Each number is 128 + 24 x the weight over its row's rms, rounded and kept within 0 to 255. Layers, rows and columns count from 0. Numbers have three digits each. The size before them is the row's rms in percent of the matrix's.

# layer 2 MLP down (transposed), 128x64, rms 0.116, rows 61-127, columns 0-63
119:161118151141165109152143124135133127167156135108147132078166136144091131115098127144142121149142166210142119126164113130153123115142118140115127151111134120153173118097165116175094113127116116
104:096173112141121114136122129127102124119145107108149127090109096089134095134153124116117089091084112148088135148131117104159119134098139105119041134116099149181151124135127140107131131145126124
033:114130147143152119163095161158120131130111126151170144138134112148148148117156086087116099124126126135131081104126129119108147165078141155172086163115126167112096126153149083118122153096128129
111:132117103152122142149152144093139131147148115156126115125096130133185078125147099147105098123122105115120156145096128117104163149134089098159080144137103134140145137120123127080155095192141123
135:097098162112095146149099137134118128109085125129114135171138124092148162111096160108145236135102114147160126120132113126130122097120132161132101127124140151112101132119123126099137115141129116
079:090143130151105144086136126122134085115109192106095099141127109102130180118069124139146168116128146098125118111137154118125105110104161110095146120092119133145130166119104139173113138137113135
110:168156118168145127158095149142096121121116080129136183085120128174088092121145122112122073126119117139149152164117105111168157160141133116140146110122123164131097110137130153119134125146103135
087:132115108136100133148100170075147130149108107134143095127111139157109181114128107109142069150101137150122126089107124122126124145110135118109071121099117140146091141097092097142125159088116116
082:110159139142103109115148099145147156144100154106158116124110123152155096126087186144129170114136148091143102102134124105119093106136133120122144147130134117137098120122137104200164141087104155
027:107124124109072147119124148137145099139135114155138118113153104141107136097146146132141153085124132147128173105133134152096158075147112128114055104159115147108146104148088113170126103106134136
098:123137118134152136085138143101108152139131141103080116119124118087091086120106126165118140119147109139097112139102165136133108135139119110104199153137107133132125136123148104190157083091121135
101:154163161119138129129093135155116115061153117109159114082093147123150087133151141084103080125125148138111149119155113110160128134095105130115115127123146118136089122117102136096089154137148158
091:111142082159188142141124142121115124089147116128153125162123137114097163101144135121121209118126137138134101147178153138102133126089108114149153099135145107138122096119144155131110111084122126
104:120101114082137141157106122157099089168116131139139126111131148170128148147104146087129125144110130094154121116133089127120150124130109112129059113119153126082126113157118105069124166143157144
069:162108110125097111114143097174149122102117164109130124114121126151152123126118122160126141078136134105112140127162158153153105145159137150174149163090112104152120127110132135185157171095126162
125:085135155117125121099098116145137157088107160096139136198115131106155109120100118148167195129123105165142122124148147141112133106133138145124086112126111105133114128095121100144154137170118151
119:124129143141114169096143132129148124152121133146126129145142125097131117135123110109134143120128134095142143124134162116123125138129157120148245128123133102141124146123115152212151088126124121
096:145112132123133118104129131111182148122124135139140115154105158122204138123083119145107160160135121125107127109150128174085109089096148120120069113121137118135161107165111103145100125139142103
098:123122126109122137101115127071115161132110159136095135135160149127074119116078148143120150122134163117117137129075133166119102080119119098128205118115135124148097124120122128152128097112109136
115:106150112132110126110157144093115120123128142100104108160170097113104094153112124120124150119135128093136125110138153126121118124145158146133211160119159119117127124126131133216148096121155122
117:119115132124136125162119123182096155112119133141149137099091128167135102145145112120121109135130102146134127138112122107151142144109118111147056128126103136137121129128127122019118167140128119
101:128107104157145116164126124154123137143126118136168118096118101164145095145155153128110091152099087167103121153130108106123108132113119099135038129106131133137115124127126129079129171114154136
116:147137139177112121129125151115172114123120127121121128142158139139124174125129135114147171100130149126137142124155126141152119126104128137147232119137135115084109144114137097184130089115156127
051:161127095160138126169107125088117116120141133099149139103155116167134149112197149120178071154086130155138132140118142145142106136152100123172147127126103115110103114124119119158097104114132128
124:158139115124153134116131132112134138118142106125134103111118106148084124160109131152140110137081083138090144121150135092130130148147106145142062148152112100150108145138127095046152146127102104
109:118123113100105133131138162097139115124128136101133101150150111137094121113134122119155157140145179114138134127142114163130114140111129149110220108132127120096087136129116127205157101101128138
125:149127111159071147146129126122163153110163106143112124159130127118119165118134125118114089151110140143139141125118116117127136130124149151119053129157140119081121131117118111040123159113128158
116:140123125163168111136108155155127139104144130155120111088089142147132102077111101131132110109094093171124138105123101106139124122109102137158077130175106165152126159138109138084104156136147145
124:126110107108067140119148141129159099161106135153119107157128143124101166154128124166131186109133132137140130120104143117142104120096122141127152123065143113118128113128121125158100080063149131
110:129152150117144153110104119091150118145144129107143143125096112115142179186160123150176154114136104128113114129143088140169130099109143118107135130181097157121112146140119132169146080129094107
101:111143152094148123080120130129088129137106151142147151150136126133150093147117130138128164113155160107130103138140178124129121148117149107143237134137142142157113126145147139157135098110139134
103:111124154143139100152098139110125115143130093093136137087120114119115145111144131117131097127093083146144111112117103093170165121139111145144056111159132176156106159129136121080099152143132122
111:137102152118095157100140130102123146149129132101077126125137119124110159137129154167130143108182156097110116103111189147120132153144180143175120122126106164107149137146157146170142153127125142
105:124110123114092107110131150170139084156104159109111107136143117135150123098134129132124165117119148132158116091146151141086098141151133154140179135110077104108109161130111092169167134118163099
108:110178125154078129078136130103121108108091147123130137115151132121118149146063151146152181113139144139134129109100124129090097132112127135098143129128150133085120129120129131113116069081111111
030:140145134158120125121142116125155098151143141114149107134112153120110156155161170093130141137130153133172115132084123133087154137100082113127100129107119099104119119091088116152145168195111105
033:119122169154174117155130107140144124095099135102161160129139106107162129125109085111128090156134162131131134127143138142119103161114108128131115148157166159137185123110135096125069113099132086
079:106102127120088135156116146103138092133128160091142104156105157113172194112101124109152082092134131117086119128179154156120136152134133111142112148153127111125138149134106139121163114142165111
118:118142138108140097150118139119132120127195078142137136093120132146147106126167113094100145147127071140147126105153105101158144131120106171110090138119107155118144138164108098104114179153129116
046:089141120126146152180136117125126108137117121086171151147140128137109105087133167150101162118134123101112122114137141116114139111114153115138158122119160077104125072140116126155155091074155099
099:109141159150142114134138141117133137160138155092112135124146151151098158106138123134135075110098153150152131124146133122132118110141081144131068134141106103132106108110128154043156136161094138
118:111112117112114087137079129170120139067130121125122132127130116143138134123120135118098128126094126159144147141090097095142121131127133133155049137114122121111140142122134128046167140119135101
088:157142146123164120145095144139123134126192122139116150099130139148082126107142109110146085160126098122155116156135140136148130131126099168125103145134086149158115126127144151056118143133073117
138:142102105120096148123150150128153115207120124158127109085120135179126100148159133137131026139111135118111136123152130123126114103115136127105105127137120115113150109120138128092112141132112142
049:122116138125127128113144157136134125127112142127129124114174129093103145185138112124122154111138088121120146129106118085173148095140137125104218128103164097129122122128128115100157160149079126
109:173128159118117123145089141134046108115130120134161168133085132106130092167153127113105144110119132147125121155128103145150136158122118125104089138098140138096116125154132108107078135144172130
079:130138103114108131110127164120118157121173093125115121103100161133105080114098131117102073158106115104130117129121084101135135112128131119127109131152106126124108133137088083085126131191173136
118:149111135085138099092103130114101124180111122097147104150104085122140121115109116112141131089122162098062137171116116145115119163141127138122152107131157118138109164137135130143144171101160099
107:121140096090134145107121117118113107094132125121139148186107146093139146138112129129145149102102138115092107144149140173113107136101112116128160104144133126103130103127146166203146095101172090
118:152123119159137114138111126136171080165065141121106136129153154141165063159135094154155127093111113146138125069158114143134108122106113132120135132126112149140094129118116097100126130143150149
101:130153165109137134143107141112133137128079146114133138148149131114127124121132132116149160137139150125096130103143139143122123115138161140115226130127129119114114108117128135232142104113130108
097:158129135144175108168120132110122093146133116152083131137159117155145121139145091131159068092140076145136128133101121142112130138114083118129066090139105131133106146133107145138130119148116171
109:117149145122139122119160082118143133172132170102149125184139106104141130115090129150143151159131160116138118104147146141120108111148150147105133137132162107119148129112134120220123137091095142
104:153116125121152123143153138142120134153107138149128117130048129152161079134145137143128045104130116157134099122135132108136109110134130136101099156079114101113128138137133159124096107123084135
097:164122114142153132139124136111119111093164106137127133100131156138146129133174118112126054087117134140131169139123127108145161133154092138138045137145109117123138114146125153072150131131122138
119:137120139147136140133115141138137140131113132134127152126138161139138121093092098125105083135109119183094158142088087120141084116103108139133055126128145127151149140166125144063127159130099120
102:133108102071117116108159115160099129102113145129128119147082112142157111137103131153117127135127149112107102113123141122109099124153135107121021164096122132111151109121108139109111155117111139
118:133097128098120143094145126135145116143093163143084147131148095103120139146103127123151192130140162104135103081132164151127128125126174131113187126124134134104110149110112117184132096156117130
090:122137156100132113112127158105107125147123137131120161096128103116096142143125107151135155124133128125119113139165185136132147179143126121152225157133136151120116145159150149165150087138135139
098:110179128134155098165115147092152154066168100102109142122147121114097118118140124096120092169124127124110107121107106127124144125122119167147123153108127148147092089112179155113098154121134140
026:139126110114119152180109149133136073132131146093143141084156110107148139152152148145146112180114135116152143157150140118120093143166146174127098128135125132149153124088110106085091091123129101
104:131105108122125132119148108150104118135150113137142143131093123136107128116100143110090100095103127134145126179093100119141113147116110114159022134113165126147149133132116124076110135106106132
119:135110103128123130141142149148123140162127126149146117114124144137109133121199151120113065148090108143116122140110140101143122130127112142104040108104105133126159131136170171094101124132110135
090:117151127122131147161099118112114136161159103176103134098097122119126135083147099145118165210125098079143141153132126146127131110116134160120144103142104165111116151165144124097132138137129096
020:130121158134137157138109155121153087135159130127100106123147125113131121129161141108161141104124115154162116137199148159128106120081134111120095144128111117116180126118128117136170139169197121
098:114150130128126138081121103113106144145139125115117111165140118126146180126105143125153169093165159121121157135155174141127101125139150123117125139106152117131180134106176155195128116086124148
015:118149124143161134132102147129146166080151135120122168159067102110096170188153117110143141127123144128131115118146109092176149119165110092139120126158114118138094126141146109154142143145135153
# layer 2 MLP gate, 128x64, rms 0.144, rows 62-127, columns 0-63
111:153099157138152129164109144158152116136145074136125153133131146165103157100122155087105137110134123163163154129103141138156177156189103104122131108141122114099098113092159113131105138132125121
032:140119154116093145151133149151159111115121125082167108146146112153111145176141114096125120139096127103123096111128127109142185136138077133108133080129142132116065089115141112114138120097094125
096:133148129129127141053168080113133125142131117086143144126098099134122093089110125177139131140135140094117129110116152185153108128110140109090140159129160142072141125121131143145128136155125142
138:125128150114121104110109116082087178123106157137112121157119091080121141111099133126119119140156125131161084094122131130117160130126165144130078107089153132098096135091154129107149123156133085
073:143148068165141086140116132183116120117151141165148134113173119099108111117147129143133138120119123155102113091127136098124165116112106146183161130138093159114111169100151150143146133111144140
106:142150117160124126192111152111095105147103103111152160115109142145065107101126140101092119137120113120150148164120098115198155131132143086142108126136150123097148137129118139104118137153120102
075:107133140120156125110133083153107093088151147117081104098159141115090088139121123129072151101153135132152112107140146120111141135157153101143117116138101129124142143166138128105139055148147144
073:143080112119089166121113134152148129127131126146119170140161137107113159113150122158141097154115128137124136182136160151127134142101163099141123098164132187109167154099147168112096113106123125
024:137134131168165112135144139120120131130116146162141160118137115100123110164131115195110138118121106115091104108137134107156104162126118146152131185076131144106118147107166157073158151147127110
094:097118160118097098178149120150154091096115081143118117153159160145159164167136133118138134117106136125138156128157099140117146144104129125159089113155148110120130158113116150107089187142127138
109:091122121129160143176140108136137140107134100141104158127123115156123124104139127146108136113100086158135144091070098088112128123192125113113112115156084104095079136118098150130124130111138106
080:108152114139159091159111130133142099106161110148133116130093168087133153111146135121093170146139121146128093156188142119111155126090110125146171076115116106129141124154154157111126093109113128
100:085121099070118148152132143181075093146117139130144094109143140142130152163108163099145128125111126091165119131139097133114132134125135101141106132143145120075123114142081114105136170134146148
068:114157083080143137140099122146138137138133097117107136104141152100123088162108093123149136143133139098096118131112110121150133131088089129082114135143089169159149119115149105081105133087145160
114:134118142120153115084094141108115151109090147084109123137095091084115112120106139133123129139140118130194103175152118138117143110164125087136102123130142112111102134094105170169157129128130094
120:093146129129092170119160137133146137120149129146144188135152114106103085127109112132081120158133114129115140126096168131139167128162102134154104082123161115160149134167105141144133116160171130
092:130109131116136120161137124115143125134146133087135111115072131104154149130122131151125104137144136100148120140093109161111147067153156120114062084124152120136099133137071167120162156122158127
094:136155127135126110166138125154148083097113107134178134148117106126128115166135141131095141172088120136121116101125127101142154156151138114110092119164127166092154117112149100062130171106120120
122:187116159132162136145121094140145130143122137151183124079114180131155141117134120112166149105106158137119126158130103116146124138082113142133146100115093127150143148082144136082121130136087129
129:105147152104171110217137128108127104139140148142126130150100155125154129112131096127133098103100131149144151122105100112157148113177114113125094141092141128115148119168078139129105157138113121
100:148122113106145119146102112145131114132171083184147140095114120147102150080092110089115146122131120100130108128152122079144097123133115103137138145137093137130090103092156143109110079147145158
119:149106114169144150162155116180157089142129093128125131077155141125117114116105106125129120049138129106148117122150164126150147112162121111143166104150135153099146105089150142129135106129137141
049:134127109126123179185114116135104131123127133086127123070099127117123128130198122110175083121149095127145106135095090103159111121099132109139101120156125110143141112151138161111156122126150128
126:084151150137123156153100114139097144128139175113109138116126158121134111082180108101106127117154157163157121155087098156160146119127136094122125106121131142114135105120105155134080117165168153
103:112105150104095110149139129104145130120170130089135115123102145099103101155131123067083122141079109116143130148149155150119152104135098126163107124076132148118133142082127158112129153115085112
124:092140145101201078114125130120066094103123127127157118108138118148148074115124108117148144110098131113120106136147151154128126124125128134139122146087075135167112127138119152138114104153153101
129:136127124141115107132106140160100121154149100163100142139134169147119121123147120139106120127102124111159082184106098099137142127160130119132122171127057092111128100156143092098101167113131123
117:138080109144066115123150128137160089158129145145110120159118159133115163127144102152106131100123105105124110141136121125178115131128130100144131114077121132123193105157120126166082107135150136
112:146164154098142146136129138136150159126134111098116141153125125130106167185145126135160118111103103117103106133117104141172143108108143128089108094201098187102122136116114146137141108111119107
094:126133159089143148131134117122107088129121134090123127135154149137115078136169104097108121121159160119146126115080174140149086105141132104149116118140129155180093117160121146082137087151115127
104:121156144155116113115163129130118149106158116151083144141096128153102115109091129102155144118102122147172090133085132099132151149147096083112118123097121128109145156138115053104151137124156138
109:140117167102144146149153118142166134091138125082119116084110137131128137125143122119140118111126117105095123163083100125140122153141150165138061085144102124151133153131104118096157167142176118
110:106174151149137154146130107092143166110165103127148160156096129121116132167101136112126126137124092098113120166129098099154168106114134127109108091137189166165138098112137146119106117111112122
109:111078122151123154178149137133132118135155100113110099142147123131124131135130100116146122088123070121131110153135109109176132129150121109113155096127090108160147113129109169088142172182136145
029:100167137084103140129109118122139096111165169098154133146139128126123143128150141145131079143156138111137119139084149145099156137148113104183119099134118107149136141094096149136132149151068092
033:100133113128116131168105118095124135142146107143138138125089096158136126095150126127137086098128098117127088117102132091132111151131154143143079141182094164112143139114202129126160147126120102
075:082109114122102133142113147086147110130136144096120093105117162124159191098108112139162105098115106135084121099190139142133154143154128099108120157161122099143127143108131132110161100134130122
125:093156155114115129151147150144141145104167097123130118126124167162107119118137127096087146107095056126142083101124104091139135169115129147141120095130117104113147098172110105110110127158144132
044:150121146121111111140127133109146174110144143141138142070161128118101146119138127107118143116125164167153137124163124123133182133133116127117154096097124157160179182111084115113093122098093138
083:098114128087157099123106123121131122074149097116102134113112100080103108144096136129157129140172135102127121141137098158125129159101137094119118159118125113122132186166106102148133124127182091
128:138156123123161114079138085121106147142149153111161116111120114105131087093116115113139112118129126121083095133110158151133164073102136133100101128139134145187158102163095152111125159121121140
082:124110125124133121084127139122132130096119135118152090097107092117160084115128135127137136106123156141165143121176126146093168123132127092130117153144141118104131142130117139134200071127186098
132:131162153138158075157069100113095124069150131104100138121141135088104163114117155110158148118132121147157140153084119162144146162135118129174147135127115122140108159132114129147130112110135114
049:123123149067125136151119120122095106138140123127119097120085101113157137118141122142136110133121190102088137140147135147069147149079126125122087099147092129146128133075085142132108150124130126
111:129101101073148138123172122073135133112129142153109171140154123103085114116109136144097114131143118149166110123110147130099121109124167113148127092121117140137138196113114150153136103174107118
071:115120110197107110109145123122134098140114151149134100145156153134117132109140118141087186139115098146155153110137128129115093120141138102067150151127119114113143147122139168187118143166101114
118:136103111146145128105110081091124149118100081113113124132112094112120098078114101090155120110110143109128123163111129136101128192170157103140114144125150103114103143126105157149131151161165113
103:092148097113133153088107138136122117098128113143146154128114167116158149137130093097128127112091118130117098136170127168131128149088105103153108139158130151096108092136151157167124074144171108
111:174100133149127143113139141119124109169097157135098130136158131126135082133114072153083134107130117115172080102135134141136114154148105061112124139150100150120116114124106081121147135119105146
094:150122127127123123119139099174106121166169086160088117119133100120116111176086128102115129170113123136107109180104144130120152115113140125135137113139129194111159161107139129106134124098162154
097:160129110120148111148125131119107099153125129133088128166164111161134127132148080107168107079142121127141101154080146160115135157144110125148078091151100165133146142127104118147121121145094172
112:140138140120158119141128092107163151139155101123151083115133126108117125117113118123117130123100131142169140105103134136141166133193141112072068171128145129147148147161079154150097133143125136
114:132125147138149114152173144134133121134130111169157140150097140165153103126116131113107051100129115137123142132170114123139139090195114143110136157080132117132133155097131138142127084126097149
091:191138097127107117111129155144102095114121098140122124120164163140155122126183113123117122108136129155140184155109124119090173141137090106108120118146111148125132161130085169089138121106117115
122:151129149119130105110129079127106148106140148149169127131153118084114125127132174095123143125158101104136148133170152132113130160147127047129154139127081140134119138081134158147150108135108155
094:125126119133134129110180140163129093124144125136143112092118119116115106121072150123125130103158126104156105133123150200087141091175163117090161132144158135117107103109115134139160089127117140
132:156113115100124142136154095154133080114170108105120169118073161164173138115122145095105128149104105113113138182087098116135142135133098088087123139164112123150115138128111129117141129134123122
086:143137128148105136159137122142169139126118110093146118170087156105137166076144146132119131085136100116151105141105088088110130114158164123142102095133115082103143133101133104157125134134124077
105:138107172131107170140151118132101127131188150104111172098155128123152105128140153116179148118138093111130178123145105172123144167135123114119104121122142140147133152117070088128136113143138150
026:149107147127144159151107124124136111147135126167102111150086120129146123085113081145053116102152107119140111163110124147157065112112146133117105090155143136163114128119130138102149165118122135
112:093151116116123135125141127115166123082131162120146189140100149126123142097131094147140109112120173120118119104106080113121116155133144159136098140138127061169098146137109128132093149142140088
117:120096088168099126144143144172128163151121122145156098147125181151083115145186158100106120140096123120116138173119140074125145106144119135116119105104123142145150151143144156145111122114109148
084:126197100119133144169116104124104126137173118190117140124132113107148111095133116155086147161128111090083138130137135127153114112115127161078122127118091121110110166126116136112136153098111136
018:123120100056175110134139145142153144098094138132150114161155142144124139143111073118159140105121112078137142129106071107161120168153123146119133153152126131142121096131097118128122166111133122
090:079116124153124093160119130141109076130105128129125168115131128138120121127145097143140109127094103125142110098119089130169119144148109124140083199136085127123118106171116094115104154133147165
015:161125094130164103135134126159149124125121133120107170091129126114151072160117090103114100114122145116138144103060122183110150147100142107156112145120121125113120145141111082130153154117133092
# layer 2 MLP up, 128x64, rms 0.137, rows 62-127, columns 0-63
107:084170090126114118110142102124147164128157136138136096084104123107144102145165117135140117136099094097090109145116093089137116105122138132140111126140126116189142128148072153105145171124133125
036:110129111091135145106132100157138114117134147133100075096145128098152079145161106144110111140157110127131149117153139096175137094164143156121097129127129074125160118133179142121152147150163119
109:136118129128116117128125167106088131147141156128116120165156111126205138121124111118134153131156132128112116135137148135080125123118113155154094089130092120164140172102144098104187081128133110
134:088112189118133145158071131140103133133111121141087108138122135111158123123107172104148166134077091175146126113138102135149117093119118161171130119111135113133105143106128158111112151134123102
071:140171084182147129119115161137160125115126125139141150116179115098127117129139101103106157136108155158101091111091108124145131115142105151144125158105104127149083158083158120130132160089136146
103:136112141141164144100121137132115168088138109080138132142104141069161148141140123099170111153127103133148139107098114134083156100146113129123119117149102160160064107141140154135157110124131103
080:146096124140101128155123148091129123165079110115148121109125145128123163143132092125130118128129143126111107091121105119130099160126139084095120118116107093118121121093078116143166141050093102
082:139119137117100143123135159146152130138152090145133161119122115153114132110109145141153128134125149168124177150141171071136130135118139128123117134135130182110154115073109109112055172112105143
029:081101107127115130139145150108130127122101097107116122088132131119101149094118131118082116146124130137109175095145130094161107090104137162089156098094124111142118123139199128159166122135120113
095:118121148098094112171166107140157084127139124142146164160156146159177168133137121152145143132140157107128155107139118116134131140140132130185147089166146117109149121129093133128072162139122140
100:144165143151118122116118119134153154126135118105167076116102152112176114143125130103112114150099116091126106165156124126159148137097094139128098135119140103164150086105143079074153156121130110
080:094090142138120129138124110103129121121108132092098087125075127132124146096157091138136107122169104085147125105126150128086121153126190102123123128146132108112125148140127141085189113158140111
101:170109157162148150088124113095140147088133145084094136098132112099131105113143097124161123125145155134149128134088139156148149098129150113133115150127128086132099157119169118143166109172141084
067:088128121079140147166113148117162125142139107140135111140146141116113112176117121161120140119112115128117142200108108131166122100133125137084179086177112180140126131148119133128119136102144136
125:114134158105142094096094096123134165091139157132112102159157109149136098119121131158196148127106115180108119119130135139151157115150140128151089107123122102123134144083099113130141159172134145
115:088152140119092169108158140146148141110138141133144177139155111102102087117106111144101124159139105129112140128102161136150165132162099130148119089119181113152144126176121126154132119171160137
094:148115136110156100092135114107181169131121140147095131161081145134197110116097110147120141138127108128122116100139145169073115115120133116092093145111103122149151105143119136126086117158130127
093:139120106100138111134124118166125065105116118152133155156133099100123126156127138145140166144121141140122121075164136126109140185124162135127105141159138160077200139143144121110109138111126130
125:185102153117160120130114110140148132144130157171156126085129169142153152115136139109172151117112155157106125155131095123148127147078117157124152098116087131157141133093162135106117141140086145
115:126132115178104144055126102151124146108143078107142110085128120142096109138129156099103148138120109106125104144137156117125123138104115117132135125158090117169113135070163122101152089131148126
102:110127143139106149118157127100126141137113176086104121143158140116147107166179143139144094120135131149122137113113139136124179120152128148110093106125141116091165151166072133130150183120113092
121:142112114152140146155151131177169079146120128134096135100160134121122121122114097113143129057133134102141126137144166137158138130157129110145175098143118162091155099074138141148123113113147139
049:132118146119126109138140160119115126101131166151139099125153102114104139119116154077091144104120153167174101165156129099178170115146112097130133127160082159114128182145121105126133108117117110
125:164108118111132090122164148123161105126124086146152120135119105139117133176091147149139132132088093092090132112154149083103122119142105163123144146138115112155125132130138104106163168073095118
103:100093128093095128138133130104120133121128157064122120137113106109124097168116112064129125135082129118133142135141157163119140116100114161175139125074151153112134156094140142138135134127083117
128:159117110155081148159133128117174152135149113119102134153115163110128178180149153140125117161119141142113178111105103115117154135114127153123117098155176149112129113105124113116137175097097148
121:100143132106141145126164094103187136100116132085163119113126084117123153159137137116135136144110128152082180091146143166142137134109119141126125094132176159156123141091112154139135110122149158
129:160122091154112151136128100096123118131172137091117137113107154104123115101153126117161110093148104089136105109110102143147134167167109074148091114114107102146146110121105146130116133187143101
108:151129108117132136104129137162133158114114136090095107144110100171137130141122110141160119120163115107198096115111154156125115122159129109143097116133148121060097140133116155137163098137115081
097:127135170090142133125127133117103106131126141118137129155172148161125083164168114118098132145152171127131128127097173141167096111129120129147137125139129149193082102154129142077138118155118140
104:133102138099159132153078099118134103125123111095162128109148141099141154154148136151108105114124139111099170121147121153114111109113127173148112148162124115175098113123099200121093154132130108
112:153121191093132130135148134105120133129110158096101132126155146114115122144141148149198144106158120121092111136113127149114119161111190167147122075154111140123157148135130117147166123115143138
104:091182122122119125082147131134125149126143121172117167138116105137119134145095137137162125120106146120105081124141094096156155084120112178114143149147170154160181106135109113139109113141116140
099:109072100137102123159165128139119143168110145136124137170159098127149133134123137163132146085140117107126075157168142130137098140145154113110179086140127130127174124126146159142166132144125149
031:119139091136120088134116145097129151111138125111133138063118087135148096127104107145143110141112097103165102118089110132140090143139115128123094127126136147149149163175063102121093127143145155
034:125145077151133162118165142107157109147142142119150111141130149128124131193108082119172130089144123151181187140146128119135152142143145112132119150126139123097080159125153122115143110102126138
076:147146165132160175106124099127117120121104131103118093085120146111128130107132094139142113093193135120140119118130146143107116141132166102168098133173136112106089157110102128126174116169142107
118:148112111153171118105106105123125147129143118113084147110127106113147122128148121133165080133128164151114185155105125136135145109166075123132106159125114125151091141061122143096129166124137145
044:173106185116132109149151110098124133116135140067118093115124117146104157151161118130199123131116156144149115152134138140131132140132134123134155123140134205105155149108132118132118131116092153
097:105152173169131123122140135105119138164129176107101108115134139151117152128139121140133138110104198150138125113099135123118135138161085154111147141143135134122130111091132173085157126164069134
126:105117125144101150184116159135152107093134084138110134133134146154123175171135140140113137133122122137167171115137092097133102183157108115161139127116113111091095149093156110121122101121147108
085:162147128130119133150102129154066149162160109166076124149132147113066135094150130137130120128128127137125108123096139154142100114127121168136134119126101135140135120120147138138108136173050121
129:105091118142094168124153168165150111161110093138125118154102153182159115152165112102106131146075107144135164140143121105136113104131107116101126123148145136136130103113111114115087149108127177
044:099132076126088118133127112162150131155110149120146131157131147167131134134165098089107143163134149139149151112156142121145089127108104080119134122136159137109149085140179123119167176103129139
110:176161117147109100122093127153096094131104159125168119108155125102126136195129175119126131134116125110136124175179120143137144164088136132136168161145090144144128122136133130130108132139155152
080:187149101111139155150140119132118166137102161123166130153134096124140133154114137136143120124147147108132141169126150147132134111083137112159178075155153156143107124129093126115139085072122132
127:120121134096142129116113126127115121146118085092177103157113116130137145117109103121161104110120145099073130167125125134098155156110123138100112150124150145098081142120150135124153193114184104
106:096115112127146188118122116119108119095119166103120139117103118119177142118134118130127104134147117094132083120108142143142115136124136104163089139160147126111105102121150154158143074182171090
120:153099141134144118141124087142126101152101120092126108109140111115136145115164131108190116099147125134127157091109136136095114111103165136144114057128145117102122164121104165129168105142165101
093:149104146133127126122127095189107116162171077169111100138140103116109114160080124112133132148108102127126124162102150104119155107127129109138147119133135190108167166117115127107114120092145139
091:132105146149151155100114088119088150117150117064134110122105115085136113105135145127141116123149095086162111085119110151096136151101130124108104115158137092117117100109178126123177112140142130
107:147140133110146126124152115114154159159132138116159100128147090129130111135091118149158148148131166145135155088120152150148139113186161131061112164121181124124145138134110127184114113127111143
115:135146137118133119139126045128137146084156133089127137080122136105146119110098169130145162138159145098120113092111120156137143164095116087136109129126139091133090128100124127101165124138152108
092:073113163145157160161136095113139170127150149123144125112090115095082118114102148137118123151119111111150057107152118124162112116152161117165129110102138114157131094130159109146128142146142126
120:104129115126125151146133160121143112162109102105130139129114131165163120116121085167140112112092154135104121147083104136145107095114135171142114093098174101140128116200129121114115145140140080
100:153096147096131118104140120109146143079124150091122108127083149125154174139124102127138134187123145128154129115100109111141094149101126090160075154108116095169112126150089113107137119134130112
129:156102106096105148113147112134122074126148132090107195140101151164178154121112147112126133167129129113094154169107108141127131131097117118083137144183120127121132132132128099152135107113115146
085:113137139123088138138134160151145117131128111125126156167108127123142192101161145155150144097130127154105146154159090119114155140115151159139135123156145111089122135082150089183125154130116080
094:129181116126155106140095128093136158119128094115111111155166133115068128166102123127103121113148114144083112145124119085112139145115125136146159136124144147147141058094137135129105170113133153
027:093137134141122154144155115143124066132139127131129095146152136134123127123157142155130141122131195133147122165118108169121154108089083142170143088120107149135123159101106104147134144096180124
108:151106133112133112118112075168122124150134094129097072126150109146125116141123162105129153112123073114137158148118156161123161120142121101118152112128136199096150134105117110125155093107142156
135:137139149095152125142091090092122110099139138115086133119111093111150127118062104182143142105158136133147130080155117162127121140118133108166148138165132101114099116140085101128150120119143110
088:126111118140107096086150134128133136133111109137122076090151102119119136101115131138139117128155148156148119107167143159088114147119133107175092126118193137071133125090084142131122102142159137
019:131120150121138104136126163100158081139114142118154148122117132180129126113138168197177118123142126144114111091139158083135129105124150111100180136104124180115112105109132144128134149099133116
084:085109125154112115143138134153117080158082157166137155156148142113135130155138128181157153154129144109133124082145113157125071149130138121131139176121118124122122143121128095183108121129124160
015:169163104152138096115105137101094076117125165095167155155135105126123144162141132120166151128122129102090163105103131123157124154174105132116121068150152135124115142139113100128100118145128131